{
  "positions": "rope",
  "rope_fraction": 1.0,
  "init_out_by_depth": true,
  "optimizer": "muon_variant",
  "lr_head": 0.00897
}
Each number is 128 + 24 x the weight over its row's rms, rounded and kept within 0 to 255. Layers, rows and columns count from 0. Numbers have three digits each. The size before them is the row's rms in percent of the matrix's.

# layer 6 MLP down (transposed), 256x64, rms 0.0964, rows 92-163, columns 0-63
104:079154150108152103146124151159098166108137122134160146129108126097140119130131132142129120109144083111129157081120123138127067156117182167109118158110152145104090098125136131148155129159101114
095:127128163156118164163139120113141101124112106147138172128099103137111151133113171118109123110170161090112120099123136158193114132122124090120122096126099090147123140135111108139148181118121084
102:138168164166190139163103124128155099137139157105132159143121106129120165136130120142121146147097137154122137104104114076149102153126162136108123084148165149138092154154106117127150086129120136
096:101122156124120147139093151142150142115124119107131138114121122188133130158101087141158130158155176092065162087122144125171116086134123104113115122122114156105108123145171150144113114118110138
112:130135129171102098105157120094131128136143142118148130105125173163160191131117145115142096118119103101132117131093125143183133183089170159111150126130129135130119158087144134123148128089132136
101:106135153186099120133122094113179158092121120122098149136109119111149153158128159138105136135100107158160142111117174118121140127136146097138122160125098097149128097098146108162148087088105145
105:109163111100140173098159140151140093111136161119143133088154119129100146165091143138157118122113110121145134091188120144111120127119110098187168144108118117104108150160105116131147121163126112
103:126103116146127157177118121127120118093194156162116124139126140090167128080157141117133104129133137084108122121101114094111099116156094111118156149125132100142123190136120102130130116157130158
097:095152117128136129171123143131086149094168134124132155148149106120158154091119089127137099153132161138124121174149150152125084116173161128148120146098145114153126129091173101085110132131118143
093:121134147104114133092092143137138151136114093168134126085107164147121133138114149152168147150094134133139092128113126130170179136096149147171103159137142136111168180161116129111120092141156131
080:139134115146115158118124143104094117121158139142142090093155096096156134129139143162131144144151128097115183103147116107130128117138164143152145088136140198148177139104139121125172140139100101
107:144144124141126130122134146149134144171169142137113126138152115126132135140129141116170157066132135150124114129140086142112136085164135115153101161206099138089138119159104085134117115126102094
104:143152150123149138084144109120113171135140137128171131194139116166089129091122101117110125109122078113120173132129109129125125127100087154162134126107153122102155136152122106107122139074115151
092:123138092144118174125110124127122141162085130126097086109141145158119123148126120142117071133159135099151129139119127165085107118135137145150077119097172129166111138143093116139149180114152104
104:073121124144158127109113136117119144140173181129095129137146159113112141108140157120075104156143136158120170144078130119152112115137161129119153100137145115102158113175128165125139150105094125
102:148128167129109116089110081191128120099126132117142115126106153162105132141115101114149133154129122140142139131110087150150149141159157151140148183150068131125110114099104144124120168139132167
092:169126109129095146120148127102123156128106114106128107145140122118140160153153134108123105130139139140080100156126141125114164142182094060123101112130099144154145158142098118086148123114163177
099:135158152117106147113119137088159118150128124179126079125111175123103138127102157141168153107116123129131150130123068158133115139151117144120144109105179091189142127108164132120149134137145121
101:148149122121125148159113141128081117122090134136162127102158150156178133123196101128132106166112136124139171132125126150142113128140170122142121137114150149087139123150143124105139115084068099
104:131126170101115145159130141115132089177125160097094091144104118077139167110099125131135149148137120125151101156153119140161168144153109084117112119105105155108111167130126096155134121137091146
106:172112142152126138070166133130142152168147135100124163142102098134106132198125135126130135132123098132080108086144158128131127120142142143095150124145133130140112170091125128119172083134115129
095:179138143124115137167131128172122093089169130113139143126128138127140123136146150147127072130187131170127159122131172114124181114168164138121140131139147102159110110144133111125139125121085150
108:123093112105145172091136156095161156169105125160143155102132147145181159130151114108134128072106116101111123179137160142104130140141127091109145135141171138135123126126145127116159114098123104
119:151122175101103110118167124174150184109137139141111093115142136100131140158134126150174143123130160127117127128139114147163072126126079143134117137154083135147102152164133125144130142148135084
094:159154145157130095089140171126166131114130090146090137103094136093135119136131165111146156104137121097147108116168106159109131111127084072100159111146167128126113137156124145145162124123141112
110:160139148117104136146130153144104159158154126110121134137105150150155099170185100134111108102129120111103154116090124132151147156123103124136132127136122125111124165161148076112140113047103141
104:128124114115144130105132114126102145115118061135170101168080142142115126125119177138144130090164123175120133133126089115124082124134129141149127095114102089066127121136095116120119130093117126
092:094153092142115113126145151125143112124101150147139174136153130111111105146093172144121087135139121122087162080153136092140128074133096118094144150112130150141140093073144109155152122125120129
094:093136076128159105140101165150102118101128146103156132127102088126143136132107132191103130147129098150137085143102120112164094149135126142139134168092105151180116153144145143133131136140100147
096:115140122119096184159127124118132091115126162110154078148155103125141157135125122143128111136083128149132171140166134128175109136118130106157152131083113147149168148123125104072133154116138162
094:134131154118132163140105153093091122145152113139133125165104103126099133123100106101134142091111072132108161089132111146124097136103113139109128150176097152165145093108144105080129091118151105
117:138093167146139117105098171140094126121078114127134134105148102100096145125105102095103166153145110085114151119112107131114168109101083104131147107158097138159154156115114100148104115126110120
102:115114083109104163160162145092102106104146142100148083099173122151134125126139143125120134116158134101148059137118147097102132150113143158100082124091159124107116132112131121088124139123122130
118:117103096139132165151135164145165155124091116098132148100122128188174131130161124138127073124149131123169105121095167142161174128116149145098117132143137151124115133097152137150135147092125114
101:093128119138130147124132133121145143102149130151126140099141089096162126161147133177139132131100075123150160108149138134181134084116142137172175140174102135181147128143131122126091120134151129
102:105100152133122118123173103123184154143133128148089134141131118155160166121095163163180110098118136105096154136083143149091131122163106150103121093127136120084152132155146148122129135128137133
098:151129138088163095109070103118128151135138138088140106111081102112118106142124126117102128131138118140107111123091099125150172123093106110125108156143139175141139128107177077095132108113096118
094:141104196128123167151100144121114122158159119145115116111106135137122143154126101152112094158113145115104111148105143122172117112164118152137161140163121114134120125078169170106153102138175112
091:166101129107113146096176156163156104150070125125142117114139083086140100105120092090119130120124108113126150166119116124148127109171141159136096152126114135136138173172136142108148131124131154
109:087121100137115150119129150177137148110161117135116143121140132108170123142115129114106113093074121172115165122154160164165131072105118116161143140153152118156169119137122116075125126127137125
098:104130130130157138146090137134145171144139052080131141106106132142115127165105141114120135134147042170116108131121147103114140124118154111147125133132139072129156114128130101139102119118142132
099:167149132121155117121136096103075141146159114183127123171167117117147130119133093114108118118138129154105091089139133132149135132107079159092133134164131125126170095120121142074142129110106113
119:112157158132134130135117096109125168154144126105076095139130142151161166113109139129167172101149078142085092147124143117094169133117125127139163112132109102132113175147129144147133144093133107
108:122154135124120153115161091135138110125110099097128144094120113149115107133155117119178128131128111147126130096134196154101163101128180128151132128111135181071115119147165107145128141116158152
106:170113133162128129131133120174115143129133112148107113104135131137113141143146132127115134130176142123150117168135080168117072126175108105131149141138098168087162145146074119140112082111140121
106:128137145149071149129124197063101100137129097107123097118126149077151122137126104153134110132133127117133134107119102055119103107125133133133141106154115117124149093138128159103148141114127111
099:152129116113135125163134077099139146122153105155128107122150094144099126138090139094101105123092187138160143109160141145122112158177174077152111136101132142108144146152149107116143113130129146
093:117090119112119139099141123118097165103149110142111128159138140118128115109093096068114129113125144151127074171186094110141144118064130153132100124113130110120115091110131140139136131167121108
076:119129073141137130152140113118126130085102135181168115181090106089144161149153130120076131123142141115156147105140113151107127104127121123137121112159161151119126090078141118158120157107119130
094:109113170112089132096095112097105130131083114116112142120138122112173137115111101156174123176131131125137120130136159140150190138165145102136155147145168122100129174146129144132120107103148099
108:126128149128089111149135132123134138096104141113142160159137119101161159179155172159157110099144122150182141107146149143155109137129137111138126130138179122112112140121098177162118168119084130
100:069082098131113116149114158103134140128119138121137113125106136072103164135155162093177112103161127154141142131112167151129098177140143121135131115085140140132121143144128123099162158144101133
098:122125115123127115105137117120108156121142139146138149087095122136127137141161087134130102118124123180125142151108140105155137101082115147192149194150105139131121105134152133115127186096150090
100:129166148127122081153133136141061130117115135149124113105118140136136113131120113129103188141104132135127143156184080117108156153089149138163122122109112158157141112180107124152106141157116125
082:136099142155141084122150184146126105147130164107136167086116092146116142132139110125116135109156147149128121163158136103084115177163115146138143116153154102087111084160111134126130116143115156
104:154117159126133072148138100151120108165148099118115159116147082089147134103102136120125077146116101127097117105163121145143128114081134110130158158139101116166115124121161117164125091163144136
097:145169163148185178107119120117106128126158138130129118135141146115115108134128187131097107120161120126090151097121146091132140131140191155099133162180145136116138133152135127111151152138126104
085:139127087104126121130106150121105121126129146130153081137152105081120123120158123139148136085148143158170083141090122070141086155154106131122145130178132122165124117138109111156145174145127120
101:082147139138157112153146134111126166148168150145138132119142169113141096140172149120088127108137133154093158091101170153117099090124155128173142147161114120135140097099149106114155119131094128
087:085120170083120136141115112097129132132171119125138120139123127167132121125173110186124130112146166110165130140151101113107134153146104150147123176122072128134143106122178115139123148101096104
103:110103154145099091111137106109165072147149112128126129116105124170153187095123123132088101120141148125131145130153116124119138168109118153078131135140176128130101163161151127110159132094139113
092:130161124129151145161140146113179126157144089123154112165141175138145151123136102116135109131143124147130102135133161120157097115170100147097152197143133137117136135153170153109114122157163164
102:133107150120110125156155146094188127125077157059110152122125106120159120099153129130116165166095099152130135161105111156135149165115101142140126101136092136136098121146142144139143138122102108
101:113134168170108148130127176121110134113127137135081123133137182155150095140100117138103127144105170111115120143092155175110145148138122106124107123155115132187164139119153098089147107106115133
094:162096097115150095100150102129166093144118146134115149127150148146155155146176100181133138092123149129110138091110116112102167095109146115096122137143139137137124113163124107140176088148143148
098:122103089104096151159153119123138147130169158140105105128144131148133154120124117133101108109106132152128132147129135105131126144115112165135087170153160108079117113113116133147177103142047154
102:112091172120115135137129112137116157131155094152126140129125157142113147095101163115105128147124184126128141179099109153134126060129119123150120158111118138095164126140098142066137100108137140
104:134101125139133086118162134118115108091111134185109196147111120113130165108137097148133110130096178090117118109104135145098146104154154104132151128123116142140125132137082130125141152072110126
105:156140118155148127116092127143120104154125131098140116130117116149146098123122160094117151127109104100095062111124154126092126094144139090085138153118128093118165121080109146151093103103147166
086:151149120141133141129085119110144096114140164117139132166131126165115154123177133084151086127166156122184103159101120152088116135127125108134148157107145160137126095109140099135092131087105131
110:083098137139152127143123176127147105105062123125118153153135113131115129147134171161095161101125139084122141092102152133106155121084175127137165142148123130157127129101116153100135146136157139
086:109148162107151164194162147127112140153127163142121145119153128135133108150104143131126137138091168130128136137098181114185132132106126158146110141125153177092173095131122138142140125119125098
# layer 6 MLP gate, 256x64, rms 0.206, rows 93-163, columns 0-63
102:132132194122138159133119124198127129103122141166156133139134120162119118134107143102119116121126133121112107117109077165150188132104106117105137084138106154130080114143117104130112124139163101
099:115126100169165125136088142132135120113176123065115117104114134115133134181117089158128121108099124152130128140079093132141082142133124155122116114130149137165153103105152093119154094120127100
097:089089116149132130098093123165128128111137145124121126128154122176165124119105103131125117136150152132115142099124133094187112083098107125091076135141125160101131095181141125132120106101155141
104:139127114116133143138152073169177140123123098094160100154169139154132137085135153117129129119101145074137106153120137122138131131147159118172169133142115113145152089164112140091127116123162107
095:123134136104090116095140149073127101173134144144120138132126120130109126123133085123144133091156179123133155146078117119107121128123161122144135126100194086109135129158108105140160104155168121
097:138138143126133145134120150135157115125138185108120111103116123122103078118120132143114149143149118130159118139134130144108106118023115152156133162080090167137123135132112129129113105117168123
111:110141173142122099126127097132139160123125134090113227126142141126141120138115143134097150123114127125097124170088109153115149117100143149147160136131117105095116151115129169141101169099121118
105:098139134112115129147110152150143133082141070146103170131131127112126101147153110177105132130109107122113134124102122096099116140158160145126127112128129120136128147112167048154164125141142175
101:140142145159119118121180083100146123133160142137106115134130119137137140150091092106114146100125105134190113107131131105119125113124113083107148161159065114108169129160107098113134110145101102
087:114174146147126185111127147121119095137173145129151101079146114136183138111144134115124146135110120093096157108133128102140154114141158115121122081149146174117153148128122097141180134141140111
102:137086163145135099189145122096104109061138143118099152154133117127103108145117147158142115139106127129140098110110100075138142102088142158127152129114146091122147133143135139088163138117140142
100:118131133136091156176146147179135113165145105136105141070112135125119132166144147120111123120111168136120086127113185101143139116090142137089142133146090121147090114104135160149111158148129112
096:143135113115126115126108144159127137123079115151147099138161135145135135061102129079126110143135113125174132150102113095103121140133113075113118097176133122130079099097162135148101135162134119
100:103115171146106132098127115131107118130138185143116145150127155114100149128131105121091137146146109132141126145118132127133102135143172168117127121154126126181165139183127128050164146121097127
107:091126112141087117074160135151162156126120132151140166108090135133150114113083105091155124097115142104125120111088124124096139099156102124138109187150112123128119151108112118114121111157175123
091:108161130131157108099120161076161052156109134143122129140158105161115122143140129107081117125156133131136107118194125108150123108161145120123126124142098146138115111169114098112116121154122103
099:128078143101127143139123154132108101108141121132110139107107137168168102092097107113155080137131132119157127128152126109130136103120156132141073169154109153104148112131093094153116158138098184
104:113059150159133131110105144132148119119149123094127099124158112110156145149136119141166147091150156136129131102129119097101156134080132152141109146115106168151143116087146072125144118115179139
101:093166112132114121118107106135148148105127114093155139140107160182141116124122118103119143087099141118134158146128141102121115104175150171141154130120111119164147162160182126098118164092162132
100:157103125099102109097138097142126103103073107114126134095122114142152075134130120150120103119107157121136128122107161122187158095177120105126142116133123164095132137125148162128156109136181116
100:096112136127121152062091137131098099143161150137137163138133134190109098143113163141104091133148111138076155114107094127131111103152112136099115128096109147117107150139116126156095120097143129
110:135154135149106105134148122154095082117130117104124095152145076093111083126090105147172124169092147143148151108103103112173126105123134158148096099130122118097092143106107117135104130142139136
102:119106156111078119115115147123134158113105151141112079122118100087120134051119107125160122146118159165124110112138131130156077098125121143130120151143140154168087104159095129129136115111121106
094:124158112125127124091154142145125129148139133126123146145180111080148153103126115111166122087128130048085140155090100101133100113154074112132133120112133136103115147163108158130118126139138130
106:108078104119112131107120156139143138158131143099139106120144179133185130137110110129137147114087148107121127136109126124073165156170106117151149112107102064146106128139125129128172114110121105
101:093132140098153164133138156188119104140082117160156120111169096101105118097146121118114119159111104140102133130142128143130124165131134111120124156151108103150128103125143153076088179153121105
096:172120079131120077118148129111137161103151152120141125169153125141109133174142149105168119119117070109136176126122130112128133164160120100148121113127115129142091124134172089145170125137139142
103:090112167104164100146155140162095119138108111124156131146153141148154107139112138116103129123099130146126145118121097130121155139130155138161154127113059120157159124109154048114162133117124136
096:122124134110107146129136133140109123118111140150172100116149145135111079082135119133108126125104104115146160158178146165114143137113068080141139170119100130165142167113126155169133157159136129
094:151120125118149111157101118108149148153125182130084101148108123153157110145120178104147143106157087139157166143083079155097137094113135129147120109111148084135124107155112134141151140149112131
113:116087106154134109110118105099128090112151152124161099105124118170116131088168134147159158115139155128117129100123166141075108131114171141111115114150118124164112134160102171118132123087127168
100:157116127128117155087159123089161146145122117081081123132107107165117133166149113118113110137110098067120100158112114150112088119147148151145079159122117170113103126136121138125152150139154122
097:161149172143104139168109132127141116126159135093173158115119129125132124107158147136127149142122144080129127126098090154126148166103088102108113112139105109105107059135117153105178140117148130
104:113067120096161126143122116102122150139083109074171154133137161137106134113079130142132159106131122141102086144087141115088151142140137123163135096124148131113124133116081151138135135099149144
099:154163167118136153147183139133110122122093104132144121124207121082127118119133091123106179107108112146151181107112089112122090107129123141124146148145141147140137109117109143116140111111130144
104:134110134117166082148082123135171138129112142115158103138122122147087115138116068109083098152117107094147122095151089123142163123141108087109130180154118148129120141151158123138152132118128119
107:116122142081098131154124094120117168121151133134149150141128137176120135134138052118115099075140118119128149086125141170094090156138112107146141113153103118125130087141116123163156113133142149
098:143144135083156146170108085124119164163127120159094172123143116156119113118127142159149138129144144119119102142077121081161141131138115120140070109145126126109170096126094148147139125168124136
109:134120120130114101089129109137149076152089129156130172114127130138091073142125124107120098114131139148169135109105127111132179101139157108138149122133110108075153088141172130163140127109109106
096:152147148086142150105120125115126112151103158114133127098109146141176124113129120093113122085063155140159110199174134150145158131136111129119076114123108119107122134137133126128109140090114119
109:120146111135133123119095125160127158143158146126103135134132163113150092128137117093115121121170133145173155129104108091098126142131151126181183146105152109132151169124173110148166173114110146
100:117150115130184122141132142115123119166147123091118141156101075097101124136132148127153143126086109121154160115144155112122072118139126116132161148101134138121123085150089143115137136062155153
108:118141110148123115087174111108085130165155125120128178082138116117124149141108143111179119143092087117126128121152124114132134139102099151098164166132166094154118122106104142096099135127108098
102:149144099142203135100111127122139074122156144110116158136128156090142100115161112175117136123097106095128146131165085151149150132115142117115074125112157112106094139133143109122121143131109143
101:086129133098137121108127130150082137117136129118123095080146167145148125125141144171147146158159110116131081091118103139164087108150096091111133141103123131088119124110123122132121179131100083
093:088097146098122128158091116110093112139113155123107115139135127133063140100161126111120167154118126145124081142101113096096094088122126098133112064111143130129108157109124143135106117109128154
096:142159112148142114177087144123156148095124089131108108120112108124178104143152094130136152122138098091117161120111165130139080123198122124111123110114123109165110132113105146141136107136149166
074:127113098070145123122101116157119149075131122117132145177068130106121175117123111117122177173132122105129148141149125155129152122126110130156115110167161129087153146099153129139141147135152108
095:080118145118129138145102139156121139172108113163104164121137106145087124122135092114133143156136110186097087163113132118121130097108103128117134127133071131141136110141174113154109167138108091
105:148127114123134141106161071141147123136148107077132110152136116167117128089134132150146132114139144094113122126136079091102095114110105146125114134096132084138110153105116101139110134051121157
110:110121136116171134144161105127135135126145117140128090114130144151126123120154117148131153067154079112158157124119150115120152167150142088114121141122096119117120150157112123042150119151099099
100:125152124101119138148110136110094172096087105128139134043103100091137129152136076133146116100124137129130129144138136115126132090151133127146132132101112137097118095120143091112122166137114073
099:168098104151122151101170100115149164151139135148157160137144147149085120157133116121132087129150133114137158103092113145166108112151162131113122111135154108112123120099060098101121110117123091
084:140081146144147164171115128147141111136075108114105137100114083161154161157137104103174123178145137157121087122180139140112151146111109152164135142119123132127128112105115145122128119126091123
099:130133122093157135095162060164105120151143127105125121149104163139118155109135080162106143127108131136110087135110086111148093128118146106131146128122120135108145127182129096148151168152109156
092:135137130117118122139166116155134137169105134130113095104143145156143145117106129167146150126076082131167101146146087155148138086156122121153119140121118141158122152114103099167104126081180142
109:141113142156133142122139108101128138139089117104079129123139099156100146147136086105121145115139162124104156107161101161115141180151132084131099136135059108136126128140126101134140117069135106
101:126125102157146122154128106106143086119128095106145132105091145150146182179077128143153113125117115116176150166091124119172135126142137136097134129125132115119118182119105122141140107148177149
091:181112063131118135147137195177126131126104155115114113126091147146130134130116161084139134108144115158104137116145143153155135108107135135119113119140184139159132143185109140129134123107134140
108:175162114071145159108143149144104139112137117091145107156141153091106104139161113109143119102145118097103119118121144135146169114164122064158104140118104090115111094117124124148095130114136123
099:137149113144121178093081121128169106170118133134113158138100139147089166115173121129119149063163108139102133133137118096144126106114119124131140138172101115094119137107086112111121136126160118
105:131143160132109146165157129145150111144092125127127097142103103144132116138117098131162139095140132099146159140138090155144128100065094091118113134151115101146119070094130138132177135123083113
111:109143102137086125165115155130111160129107088145097146141160188121145131126115159176122074110094104151146107174130163122121117115123168122101096127129136114116100112145134135143157096106125130
108:174162096127091174149116179128120111136131107097156141161093098116129105129121116103116122128127116124189065139141143138120098143136114128130173124158139111094103140125151121144147151128096139
097:137101089124106115114159114098113165153127144110059108118150129097151138111087120142130107147120121131165120151130142115133162127163122117113103184132152135064081108123123125129142097098127134
095:159089130151143122127134129150150133127198130123099151141104123132069143145120180092146108088132159108146106132103133151103111113089130118134125130106135108115107120117131183161132115145080125
104:148106112125087126131080163113179143135108146152109140140058133140123125151129132116177151132083105099179104100120122133105119096104137107156144161142154115117124154148108136129103122148145145
095:121159145093128135098122129171145104159098188153110118144094114154107142162129133136141112121131153090105166134133161113134087145127112102070121091121123100109102141101157138137081129120146135
090:145077097100166109138109156148060177115156120127136122115147135142101130107114125098141145125096165125096110140171156127119153145109152112137137128101105166134133141116155093160136147102161141
104:113135127103138164140095127167124141154127115131131152129125110098119121133105122133111189142136115127142124099161140132087120127100133087092129133133153165112074158105146093118152158087076168
082:161156149074111121148140138132097161169135154149087127121101094129144162093129166134165142136118152104112154084164119119150122145115130120122111083107137144163125125091091120168110123140139107
# layer 6 MLP up, 256x64, rms 0.214, rows 93-163, columns 0-63
093:132121045118133085105149103102142162129133160124101100186131106115155120084122119130170165135089076143146133120144128135094121158109142158120111135131128133108132145123132128097108123126143133
094:109119141101114119132079108134156129144118096168098152139099127125127133053127153075157116172111142092129146117137118161184149134127115104114142135162115117129129117164107151157139141155122113
100:067104132145099126072152105139129111103154128120091120131136181117114140149114129171066103156094108149155113125150115112111128147104150109117079155134135133133143153146140128135129151116169141
108:133134121129090169125108157148098108098122095124136093120116059139103178115123146117113117128088135153122113144112126128123126082113122101098134066154121119110122088119105148083142121131129095
104:108114113132117084107131137098123112129140134146106176134108082114108115113104128155104073132114123115122181094113101126148130116127133108127120115163143154111120099149122048143129106178151135
104:117103131146128124150125149125097080130113132135107125164146109140145154113080164092138139122134111096150099112119106139146107094141170156131095164108105086102070144144127124144089132133108082
097:104125120150111066110137156135127127112156122119167140152116159158133132142134129145152152074132131169132120108124120117094147119048143133160114137102158152118113108135114114136146084097172127
095:120130118129088160145167146106144115146107113110132125157129125110119124155126146123156120096111087080110079110135112094114120103099118133109147130130131143118093117204077076146147102125128127
088:144127157155128128137163149107151141122147110133132143142166101168179132151148110134118093157093141094142128125131113144117107103153115149148110123099174135126115057144091073122100117109119148
075:092114123132137097141129129132148118151142165094083140128122109095129090070147154129130133147070128143142089107144132140154143121108118089115100137152131155093092166157163100136157107104140114
104:134149122138152171149174165143150122115145107132138107091104148133104176116110149141130174117128120147166114109131156156152153170103133107135121163101128180163138146141117119189134126142151121
098:128116144101105167102114133099140116113134113138101110091099164133189122167119162110132177132149103083148074113162135093136115130141081096123139126133136131128134147144119155133129120175113136
093:122123133120132062144069114124134120102117159125153156112121077136184152078155125127135113133166111138111126134150128115098138139102123091117174140139107120151173106135133128150140160135106150
105:125110116121129100121118107109091124136136104137114113134093113106129150060164072115107139135117161127115107145119152058131102105138166140096134128108098121118147119122077120133115102086146107
104:173116087123148150184089162134143096124109159118162132111105154124113117096132143122132128130129129126106100145164135132188123106086102151129151174109128115151131170121144099162160126135118114
086:109145137160105155135078141108155101123117126153113094107108130111152156133122110149140117089127103128117184073137164116144104155102162150120136153148165110112092088119133084135119140119162110
113:149126113076127147147145096081123108120153153196143152086130115115154166120096078100137109136119109117150135143146109133141144149140129126156094089113114137125138124076113099132127142127165108
095:112083092135100114133132130138162139092142108102105123114068111116121127134073132103084130115138103161109118117109179106143132134119115142122090111144149150136085099141138120145118099123187114
097:123110132143155139168116133130130144091106123103115156147106134127135107138141129083111118156143172137160149072129170128149138118103093140162115082165130131092163152133113163107157102150127172
104:125137128155167111164129110150136110133135116126166110091188103074149151154156153101145137189132112137162138138114134118156115121129139142118174103156133109146149135153127116103157121158143086
089:125114119149109140118090179110133133131093123154122157126130093135100160153081131122099171121114180119105119153087104137132127137146092127159118104169145181136143152128089107112136148111136159
113:144138133100119161148159090145131170134160055126111114131191116114147122151096145158153162116142081153119164148118138106127127117127130155145123121112116171149145121123118132108122147089144157
108:155164139136123103174137112148122130178154131158153137117145116151097109154120114133117121100113136091161083134116108131116154085132109147122149106153116108091125160117082100086139155155078120
088:113106115093110082098157112174113170128119180102078121113119101154104137095133156123105110148116134144113172101122131129171098137125135132118101136160161126112120105127175104134120096101120133
106:116135091170153166104118159142111097105111054180143168133173115157100119126132135131131145160149114107121138116149150129109096150129124136140156094142130092153120143116131121126125174146106142
105:109111150113129141158112160131142154141172089096102146154134104126112110156140096143131154117185104118124156132154092115129149160126131155108125174124196148097137150147132128155149101107120102
089:124105132125142127129134096143155148087103109160151154116125143185141126150109112064133129137105151114136126166126125111111175182091145160169101126139141116112119130145120105123101176140128092
096:107050144134118064089170139139129117161105133173137146143113145109148128138070151137144144111094170134133136119116141119095123110114101111153139142094139100124119104112139116121132113135154142
085:155154160160105136093141104135157141119135104127143103127138120109107083116098129117115125136146154059162130138119108105113134135112089127089120152110104083143145116112190134130123158093162145
091:124124128146115112135165126181162151128109127149174152114119115082102123152094163144136152152134119147148118131103136112159134099160138132156107106111185134089131150111124149152142187146118166
113:111124141095138127155139107117147108137117178090146075136167117166117125103137144174111112124119115123130152141074141165127170150140103120138124091175097123099098100136139145135163141135141154
099:137127137147143136101129170118141125146146092131128124113151142096155188074168111150154129127089089132124143086103146157113173146115118095131166156122132121112100139106138168119094131161135141
124:091149114115131112122143082161116094165093130129112144129124080108122158142080103109116131121191118116138103114123106125139109107179148124176098138140106107122142154133116115099131145140081145
110:179109150149169152167111104113102138138122150099153155155141139155128129124147112142110125127142156117126123126138106091149121075105136193129092139131174093118116144103117156139117127088134087
094:097133158122136136061070117102107119104154148121114123143091125127157142125143134107093132111112120112133126110176112101137127147147116120083136148102112120083123114188115112136086107159105118
097:155175098151162133146116179104138127129104137130117112128191154137149179079119147160135135155142118132133147165132147141118105123133112145173112146099116076100131174128118126118128155134130117
096:117138130129120145137127138135182129116120122131127161163094152122155156126126125133098134134136172150138120064108141113084123131114168106144121087109157073098149111110099070147115123090121136
086:148122124178100132137128089137108173077151129146137123122121150172135153101124132166132154135150144159146124102170121140150121105090145090134142150096119111104136133084116118125176080140142111
108:115114145099151190127115101127139164122135130139116126145123113139101123100124168177140122157172133074134084118094096098111128106163124190101130142118114132135107130130155123128142136085151113
097:108099134169141130155137105104135130142138172107125114097154173129093168125152121140141109138115090158134119142131104105128121104131143109184109146137108131136128064167139124132101065115156146
099:101136097116119148123138157099096150140126138128148087057107135156120098092148136160136152106155101137148133141114108138094130157146193091117101140151099127143130119162132083151119133130119143
123:123175142137113108114101095129168151160130098081088119133136116147149131095157142127106123108155083150115083161138154121110131146107115103184155122157087131112135150121117121142123114132129078
113:170136126125148145132121132091122149174136131120115163099165141132126144171134144114101126159128139123135149120109094093092105155152137122131161116160142111188101115183129121147172147154086131
109:133113152177131127180149106142124101074162152109101135151101113096126150106148084175142120139107110116116125116136161134120130137111150119094107152125102126090131134134163185175113125129119121
102:126145095114159131103115129142108132102089136177108154083124162125134132153123161150094138134095151123132101121135134148153098084140160111121134139102166170111081087141128154089142117121118088
096:095140125098149140137096143127113147141145113150119178075141109122120092170133136160141141135111158099126125152107122107141172173090083118135140098123074104122167107099127133124103119123115156
092:170140131153144101135102127136145076143135138118163093130133133156158134164174119149136172145091094139136174102065129121110096154174136123151127103140149141105152153137121106115113117141132131
077:146099095053155118133115085156115111151164114077108129147119131123119119079099088135159100139139111120101107150099109150131128162120131123123132136129142099089137128162110141122166117154134150
088:097154108100166164143083113128115169112131159121159108110119172141117138134104127085111127108085113119157127124152147174118112110119123167131105115166137097086127135107146166123108170107113125
110:124096126115118135104155089156118154162117128070137099132145171136085188141142141107142137123093118143117139116178081121155138106140130109134146160140116099093154154113121119128122153122142084
105:141145147150151125165095123135133182143123128084154114129125129139161155139160099165152162067129104143157084149124142097166106107132088152110136111128138158101149116156138151122138118160128113
094:129140094159132137134149136133105109139088132140105076120155124103123166137104123171125098135101143139146130153113190089100105114153149105074137162160133145103132134119117155113178109126152134
107:091119111120133163114139138141115158166152145149119152090145135166189091136148135103094152094114135083164126126153113132184147115111139118151140105115145117149125134081139123117110132121078121
084:124152107112132168130112076140116130077100151165118100123122110109138148108147122122136140142127136115107124125099102158132109092105133106148121130095079138165140140071181115104143149135148076
098:094164119126089100102093129145138117153130181149111087118146120133168114103107133078108120127157138112163111075090132109145145120093146129112144110106140104127141162147168111137088134139103125
095:148134083115105071176145096122126129156146141120174105154118136165095097096092126125130137138157140150102132141108060098094148116143119104126136138154159125136096117134133107131139102103131114
097:128143164171123139133118155146128125174121106144172146146102111093141113145146140151112079162111128124130110176119150138140102145156100063091153141117159147133131150145128135130077105125159134
100:150122123130107155129114149116131122128064090078133161151144127147121131149095117131152119172143155082137114168153122122153143151139092177102116141121139132092170123148136113147131157159172125
085:122105120148134130106100162145123095141126117116133104095124142090103154146112152086092157196168075174133103125105143138144121115158130113104117145117178133128155139114086116145143106125135132
102:152076133126141129171127147115093089115107142122081152110129115103139144147118097113142144129113127112125145123115126142112172108105106124152143092147086106098096099114147193129109110079103143
090:112104104067113154112107154112151094086131066096109167123130150146140163113174129143145152138145123117094137155112120109091141136119136124147112143143121143110096135109075134170129145138134144
100:138120104120113163123118163150065139126108124125137118140134147132146100149167130187133171106114146140140089157174178122097091156134135129143141131149150133158118172120138086131134128149152145
094:169126108127144115121115101119102115167135102137163162136115127117124140103128162074132092095164147136166112124135090151126129098113161151092111134109189128096134138098134101098116110156151105
086:094130108116145134140143078101157134142127111109133112082097126084151058117104144130126139142119103163098157133166133169143107162170110123122084121132146109135120150122137135091111141154104118
098:119114161098159108164101147122125180157139105108130134122109129102116116121108123137144139123155084127161111117145163139122132100109169090150157148139162106113172195109157117107112141133106097
107:120149132138161106130116167151101139136099130136172171079123118169178097126097102131101105127167136094091130118114131108136114113129119130139105107134125154149126130123120137070170134157099169
107:147144111143166149116139125169097109151116106113113068134157102157117128122118101146115094139140119172152131151116119084134166148105131144120117095135101166108150092150143146134112154099105073
105:089109153105135100120115144106083151143115148151186158111110146111120094107119094140105113132131129153142142153094163181131181140150136090160144138129104103105111127119136135099118109140085137
092:103077119128171121118164100102119120145147117118126126115103147136149131150138138166156140125090156122110191088129116154144110086106092128142137097125130075104107123155148119111155096164139145
111:112141087160133141146098139174111132161154087115140153143149100115163128114146150139124148106142103142114155135142119147104141113076191127116093120120149133129129135096134092060133130124098114
081:112129110135123074062109136095139128092102110109160094143110121098101125127130076112120136106145126099125104116130094183100123129141154145132138125164111072131123171128129129139129114151110155